python train.py --num_hidden_layers=21 --hidden_size=448 --num_attention_heads=7 --num_key_value_heads=7 --head_dim=64 --intermediate_size=1536 --vocab_size=16384 --hidden_act="squared_relu" --norm="rmsnorm" --norm_place="pre" --norm_eps=1e-05 --positions="learned" --qk_norm=false --attn_scale=0.125 --bias="none" --tie_word_embeddings=false --parallel_block=false --extras=["local attention windows", "an embedding shortcut", "skips across layers"] --init="trunc" --init_std_qkv=0.0326 --init_std_o=0.0326 --init_std_up=0.0326 --init_std_down=0.0 --optimizer="muon_variant" --learning_rate=0.00866 --lr_mult_o=0.83 --beta1=0.95 --lr_head=0.00561 --max_grad_norm=0.5 --warmup_steps=200 --schedule="wsd" --decay_fraction=1.0 --decay_shape="linear" --final_lr_fraction=0.02 --batch_tokens=[16384, 32768, 49152] --max_seq_len=1024 --doc_mask=true --train_tokens=413800000 --max_steps=13139 --dataset="wikipedia_en"
Each number is 128 + 32 x the weight over its row's rms, rounded and kept within 0 to 255. Layers, rows and columns count from 0. Numbers have three digits each. The size before them is the row's rms in percent of the matrix's.

# layer 7 MLP down (transposed), 1536x448, rms 0.115, rows 341-436, columns 320-351
097:114148074143137151136193073143133091088198135059113173130171181109180154185088153206079153156121
093:073172175096118096112178090158128158117113124107066152112126176095127142144157142089117152117103
100:126100140111148112125143139166134132068199093145123199136059109075143200052108070120104173125121
096:170108150111111169113168099194143113132106177145163108070102132123127095109082137145105103145112
095:037169103113118158167105078135107162112151184066151130080169134141167141122107063103119111052132
101:184092140120046102092120134079136101099148145147176171142090112124105163149123139135107123111119
098:163126129111160141115119110094198120155163083183071139099101125149201143138139116173107173174113
100:177155118115160130114170232127124063130137137070158171155092112100123101180125111104131172125105
092:167146093104105087105110124105063110180133148122136103168165170108149149164113159158133136110106
102:037104174105134131158131135135156135181117156136153122100186128113155135140152093118115186113167
101:155111083156135098187146127174088137132132156129128124130156126080153128154092182147091105107128
100:182106144083150185194148115105104144184147131156116142161131148097147132130148197101127159089053
098:122097145129167089154105092124130172086129104136065169163146159118088114163159112144119113107096
100:207118125149095059148146128116134141093129130107116093092164151166159085141098099119093167114113
100:126129149130080076131138190141087195106150148124123075085089179125118141183158172167124059114097
093:119119143150107131086109140119110094072079157124125094077128087131089119112107114138083144139079
102:084143146144149150158107167106115146167084148127168124164139145089080158186199149160130109134141
110:104135158089128139172078139132137078060131107103182091110144128180147149148135110074137176137095
096:156106116109078118118187089131088109184109078192128188146169122128141142101210149181073071097183
101:154133166051120163101134146144156162123117150130094114083135180070134119120153105135139113127172
103:045132145136129184083163085121111146101118135104177149176100082155121144207108140144171177185067
098:136107102178140123214139182120152039125117164122161114154169104053142102163136183181118161128116
105:138091090096157143103112139069137134152155126117143109161189094143069089126156135073116178136113
097:108168097078130116125157091137144146133187135182131143111091164066095116169080144130119098115134
099:158151170138114135138124097126128134151108087143156154115144134145155186113146143144148134109125
101:114132186148126076173140145083155166152171131162131106109100136101128159124169145104103173146181
102:156155127188148164102184112104122156173167141052118136141156143134139146046146096185092102108103
101:139127166135115096117172165125153144126143154122126107059194146133096071093173128076137137079177
099:150131099148143154077140155159152133091110114118104166162116126124146107184159129127135122143111
103:103158198107102104100131087100122108175078157155102156136096130111165112073080147123136112135127
099:085156140071124105091062103145098127164099094130129173088109168185124111153183144191117127123102
098:054110118119125147116133100092077126124109129118115124128167140126173154160127108180103098148068
102:107144197149138104178151094125167116147110089171084161118103050151143139148113175103065126118122
099:093140093057100166137154094145138135117160109148096160137132121139097100199190109105091087127129
113:172115135195105120126116130049133116103123109171124203170136128133102135112079157085167133114148
103:143128112119087115122158142174116056158157156184085146079145203139108108066129106147118079135118
097:087136136200120130158120174133124114134130079122114102124153098061108175157187092102097077122133
101:108159125159127128138130121094097087114115096110111160070126212153060090132132156143109193098063
098:142090166156162135047067131096143092086133187097160136145088131139138186132136128135143127158141
096:116081131119080140154146147107138155118086121096121111099200114083158142115036133161123108137102
098:157077139087123109100175081145150101119105121066112117085184114117100146121116162145109140157170
103:099096132119102142157107111130107096141142114174114171155127098135172173092092133157149129109166
093:124138114113132162136077050161072059104126094209115126128144146071158140093094120097095129184099
096:138130147113144104088086123120142145142135149059113073109127123159144089111117102161178159149119
093:129076088112123155155137123145158117134119104092160095180126108113113134157122148187164158167147
095:126058112172140128131139152165106137112101092157145133113142152135171147117081117167182101135125
103:080151149062068113101127078140087157112143116137138136121121077141172136119148117143125139175122
098:125135184125139149160145111137075130103133151134089169130131090093154183072150138063105134213076
103:104107159112130156077141136112090132144125117105119122126103101133150205138131131115171058124096
097:065109071124151060105126121160170125105175110111113186127152116111170162161118156079158166045111
102:137129120177083185133089135137127078144118146143151097149140084103175076087142122139126143083163
101:078169088077116056098100081119151082200117108157193142079126137099129143124168174161133123183109
097:129123189137073164199176183118153172098131135118110132167121153113129110140101135075093085108128
094:056146130100098157181119111165131142097072094108174118190092097091134087138055122151183114072080
117:062166167125110161128170105100145091132171140128105076105095093121162119161116144126159105108137
090:069165102079161136134100122133164104124081094126113067108159170113155121147136147095137127176143
100:126147151066104099147098167155150156140094147088081116116137119090110172193130121087090125107123
106:153141105164109178093155165112171130183127137193128159111125160101084119130148124157206064132120
099:109171126132106104134134118167064092065101117114163128185148089218102103118056158111105077058123
101:198090140084130196064160113098111099086063110111118138162146136106210095099122136134120113213058
105:155101116150135151119073129201136140070094119066174119155102138133168134142112134126097132086094
106:146111112066112142150173170130085107116143119135131109086136134175111096162156116177131088138108
101:103150137125128140149160150113144181135120200113149147097103160114073163055109165076128112119123
097:109175115129090145103151130157088189175073104125088176122149073103162167182150171117110138130087
104:151102130086107117109069201126090087141171140063077153118116113108150111151079089150146110100148
098:127130165092146074103129153093118131111100082165158089131115171146150199206117164167070118155161
102:150132101050129085129141104158124144108172081184146117153130107150148122162197124114073076158083
109:133135148117128126160064135118180144168173142100115130089128116110112125115164094126043084121122
099:086120119096126129172161123082121085141107110078131077125100078084091145107168082148115169144127
093:084136093155123134114139092120085088085127069173169170109122159156168146114162084125117148126092
098:152122155148088129109098147145174141146157098088137126131085118140130110135161120042134155116151
101:172149159150135089168195145113155149183128148085121133067170086147110106149125130124099133085151
099:135088113188105095127074097063158174112150084122138125183097113112127126090125125139128131101123
097:137145154126112147100128128111086151106094049092179157142158120183180093118137126200081101185084
106:112204130055092140078113162120158017095147132110139087147113142129065208138112148034152128071113
100:119158196105145095084193091115114123096122120209123148151133112119167135162140107109150123139123
115:072129123110108126088129055055077042163074123138118126140185067089080066109090094142120095097106
098:137114109129144102152123125135117171178196081104120121166088112107194119168120108171172126184156
103:076091058153120114149140138103189120107098151071038026078127135120127150115108120167111139114109
104:124169167155074156152100115164136111128110104104114104129149177137117162138081155099097142146119
095:049119106085127161074138087129144132150132173115147087158072124090149086100150155130145152087138
100:124107129173186103116173161129103064141144115089106077078198102120145154083136130073095149188120
098:104156060145094131220079178163148146140129140076101173148128085088160111196111134122113166106139
099:177169163127144154099143144165117138171130104109157134132144156112166173255088130159119108113160
102:117141115095144111117114121127104134107170135129106155084110083066044144085147137130090149065119
096:148125077133100169149166163115087176180074113078119093117168109133144078150118132101075071104121
110:104117136116127102105178161103128162101135098110196152188071139178169152190038109116123189115101
096:138158153095110150094131155097112147186093109103146095133088129069125097145146093095129131126150
102:129124153109189173112132118132094170117116138082105119109074169154105084118183110179111201137196
105:119115130145133129186154165163137156197093147144160139122115143142052164141104156152131163129085
096:106151181108082159104095150078143132062150164084145158129153163097192062143131144139117132090115
099:138127147130136137123082118186058119152160106077109151134103117101145172044140083149092089189194
093:118135142065087108144115124114071118170149135148153057144166129167114129144154070120077144076118
100:121104197150107161149172149146028140163113132177103134157070145085080114122086195132125088165131
094:091110127103145098109138127115139139110164125139118168177088090065100150093143123111085076068164
098:161133073144099124166123135166113098086150151046109148105100134145128146124129135131167154136110
# layer 7 MLP up, 1536x448, rms 0.225, rows 342-437, columns 320-351
089:123126137108108199105111096147085100113139196157104146105112150171125137088099150129167106118081
099:129089145135116175108130146085120171148115158162136149173149118098141142115055120091111105162161
098:097141085125089182150155188158074153102075132062103164123101118174119143111080164133160115103195
088:092114075119153149125142112116100188127145102114119098146136132121115131124065143081103159094147
094:120108104087137132137148164207132156126107142085090126093098140124124124128157149100123093089103
097:125135155144112170133182176110138136164130155115138125218077095088129090166134109074101130123115
100:080177113117123200129119120107129106137061194138128113138102093158186183056131086076114136068136
089:141099061144096095135135090097134160098159063080128109116095139122075082104137135131141139135124
100:101126151135155142129157112178203173155169166155188155150089150129111080167113100097133176153101
102:115147123062174162137087150118161152163114149184140140047148159099096123091100134104140105184139
095:127113194094138078143159118116105111125168099117134169125103072164128113116159086117086146134101
107:086109188125181129105105114155169180155145144142128158161103168101106103123128077140115063093099
106:119170085096110091122184123148125176160146190202132105154108135134100076103158127149107084124174
101:102121126102100132064130183126127081090129148103090083083152149137152135078173141121144141132174
096:095123099089104107104155213129139088142161163197135134175126115131149092146163092120095075082167
097:116106142093134052120135085124125148072097169063124123150043131116147098112123105111122154103197
112:138039135166198133162105094141102130085162156145148086141066110140142166099104146057106105132109
088:159126138172099114148130133119154133119132104108161201124144122111131100186148106060194124152106
102:103031152171157102139156142198110208120177086162178077122059135159093112139158112152122159139126
093:213143103078094152154115162145096097117111107136109109146108087137089082071104092097125133084175
097:103114135097141060118133093164157120120170168103141120117177146128115074116153117078123155110153
114:110177144084135153130154125061091163117079121170134123167160121144082020130133086097159122130144
096:104151118136111142113129114173163159163113166100088119129168143096068116122123103085115113122084
098:153126146144150141149156130089158205113151080135142085121093130127164079173107094100141165150159
105:120104092141105091110150150124156156133134144093193140108106125112119146133113162138102163093114
103:137155136115139145120103095135165124148165152171165116122107154089086128099089092159108127163089
095:165087149135114127139142116179173105169138143113101112167129114143085172137151113117127085125170
096:122176103129127166149125093141088105128115137206139057114149125090098110056137135131080155094104
104:165104114147100104159120154141143171166182118097128109118109119129148125133120110099037149102118
109:087183085161129144126148122157118102074111122124073121143122140124091099178130211136118134104158
098:068070099155110180137162158136169123165132129158099154137107160126083164140144096111057152154119
103:150101097052082145157116157096130115159109109155089132145148125146109103130161105113060113154124
106:078165145122070085199147126141146141131101180128171135113120223125113177132135132148104076123081
115:113136118136135207156154119097129160073161141095157152185167151128100135099138162076121179122115
094:121126091102164157154106155055162130154093100083168106099116156099059170059124140141151179132109
097:133101100172084181099110067129136155125106109126150136093123144097171171140111149127103124098172
104:125125130098113115167096087163146163086205146118176128109110118138123111102091072115075123146132
098:114157140089112140155160140131159075132111132096150115185152084141111127132133134100079126119113
098:131090172136084148110144100122124094177206180161077141154094191066138042057104091075110132095112
096:169145177126150116087122097106100178113137158161122106126081102126160162145134107178098111136091
099:120151105121061101148090098182154118116162094126134134199122076082124081087136142127048098143085
090:139160082117115129142119161196133119156064125095085139116165074131056098147213117083210161132149
093:148182154119118131148159132159137072158101175121067137123117139104094121126154101112072107116132
097:126103090124108078063125182176117136131100169116139128105133102083106152185098149085145125192130
099:110130161108109148174165112134103155087075179115105167151102117130164182098082101134111109103151
100:114123101062111130165141090099110092145096156098109064124081090132129072093168131088136130135158
096:109118157156125188091122173173099151129100122114138112046166118126112148124138136129168140145151
103:127113089147088124161090116190151170110164094070152116122071131079088154096107095102168130143121
092:108160117167131152119121125086098118109096163074166171142136144149109134106184112176081145156172
097:132069065149093105123075129137114107062172103123122093133100120077135100181152126158137087141145
104:094185095132081160170148078165121089147094119200096073151115112153104122099109148113182110126092
098:108141139060134098196103125139147146135150123132132139115068085067112106060100086099148112142127
092:099125108156112160108214134142103189144191134160120075150145125158054159088143156106083089202092
107:138122097158111143115175137095117157054189155135070141093142112131027132094239072149145132094191
094:081125037096129135072156115132137180167113202139089099137094148064143083149172141115117135131146
095:105101103117123122160108114097143135094087112193120118121116075152085144106120132087103089149064
106:137126095175148138089125119100115143142140149174114143096077143172114074160049154127110173179183
089:150110072168093110090129133159128128133088104118077119162151110172138124068120105094128131138118
092:123159157115085102127164097112132160160171134139162136088115146158108157103161027093149189147100
088:091135119107095143142142113126144103107113169098129146109078192118109157103079150046151128167149
112:092084153103134130116107109137143153166060141082130080133109114122122102155140128177144111158132
102:133162124099106103104196123117118158110105141082129171127086090185076107073109150121102099156139
095:159097119080117127157190178171132118105113092135119086127148114098119135137084141107095108159097
105:160043060081109160098140191174144140108122122076153073152113060116115143121155158085067139122107
097:110117080095095147112142088116142143119148107109178094153110109159119107118162127128159148084127
100:127178132117072148111104174168131153161095133068099118152116111103150146158110122163162122100107
105:081159099059151155136149188208117058051140105094152140088156115125057102151190071101106150089153
104:107172104100129137128115154148147185082140148134127089129096104113142119123150161124156092079148
093:134169152079136161206120127138161176180155099051144093105128109100160135125135066154151154156123
095:122120118100132143101127133179121167112103104113102117156122169149164121173061080059128127164169
103:126130081095151189179158067151126178164092141077149117135133131105070119155152228101119153121119
100:115121164141092158083095106104083084126051127186083132147127076121195061166147126132113142109102
097:103117085103182141126162136110093148125121146153075114112111129175139123114141137039138108143154
109:156135151166133101154153101159145134135094162138155086113112144102129140132086122136112134164120
100:125141140134145181149138095163128106142144098150142090138153148153079130098195098110100066078152
114:147132144162107127136142140143090147114111125085147160131158123091114100092135113155145168116119
093:169096138141111125146155088134188131111144131077098114058135111155078099170106144143140130080081
107:137131123140094129107132139128143080141146082116161174117131138081087126196215122129013167103105
099:184143125088125167141117132125170151157105111093099088170093160124124079160112123119203202143149
097:109138160126155143133119178104130170138113100119086105118136123138154133115097123139087132086192
106:137170108069047161129122169134074180162121117108201094136077111132181152143181140140119137136153
088:136113141118155147100143095153179127101146129129110109091091176143158168087126174117164099138136
102:138123066139131135175180111184129144138085072073083089147136088144111116093107129118067151174103
098:106135094106140086091124126162104117106143060139063097146094098103099138081050146147114137093121
100:121092146106117107137160127133167153141145139146141050143100154122073120110091150129092091152185
100:151098131177135135086125180103112103126112121137086104092166119176154112079157076088135098137124
093:098160134128137129084240157154110132107115161079116125084094158154126172153054121151105151157123
103:089136155098104122080068165176114140079176140181137092135166121147102057129166139107140072070086
107:133136152127100155216118148066123130088099107114128123078111186170116045141108084104153138137169
101:113084101115124132122142137136130121143128131130109142079144114109108111120177112161137143068166
098:113132057154109117092098167108149168166163076094123154095136123092075079202080199111123128164160
092:091117121144128207154113142137195110125098135144117087114128098151152073169127098124122105154116
109:107160137085097128174108189034147109118110139070159128156112134115131132105068161117115155145183
093:143130079148096134160116128127187142116095147153142145118120090136098132142130138093125208147112
098:072126103131110091098122095135133157144114108130094079167149133121139132064130157145121112128135
098:121112118135090137127132114205157202141144099118166148092161069100121173133197088108080120076060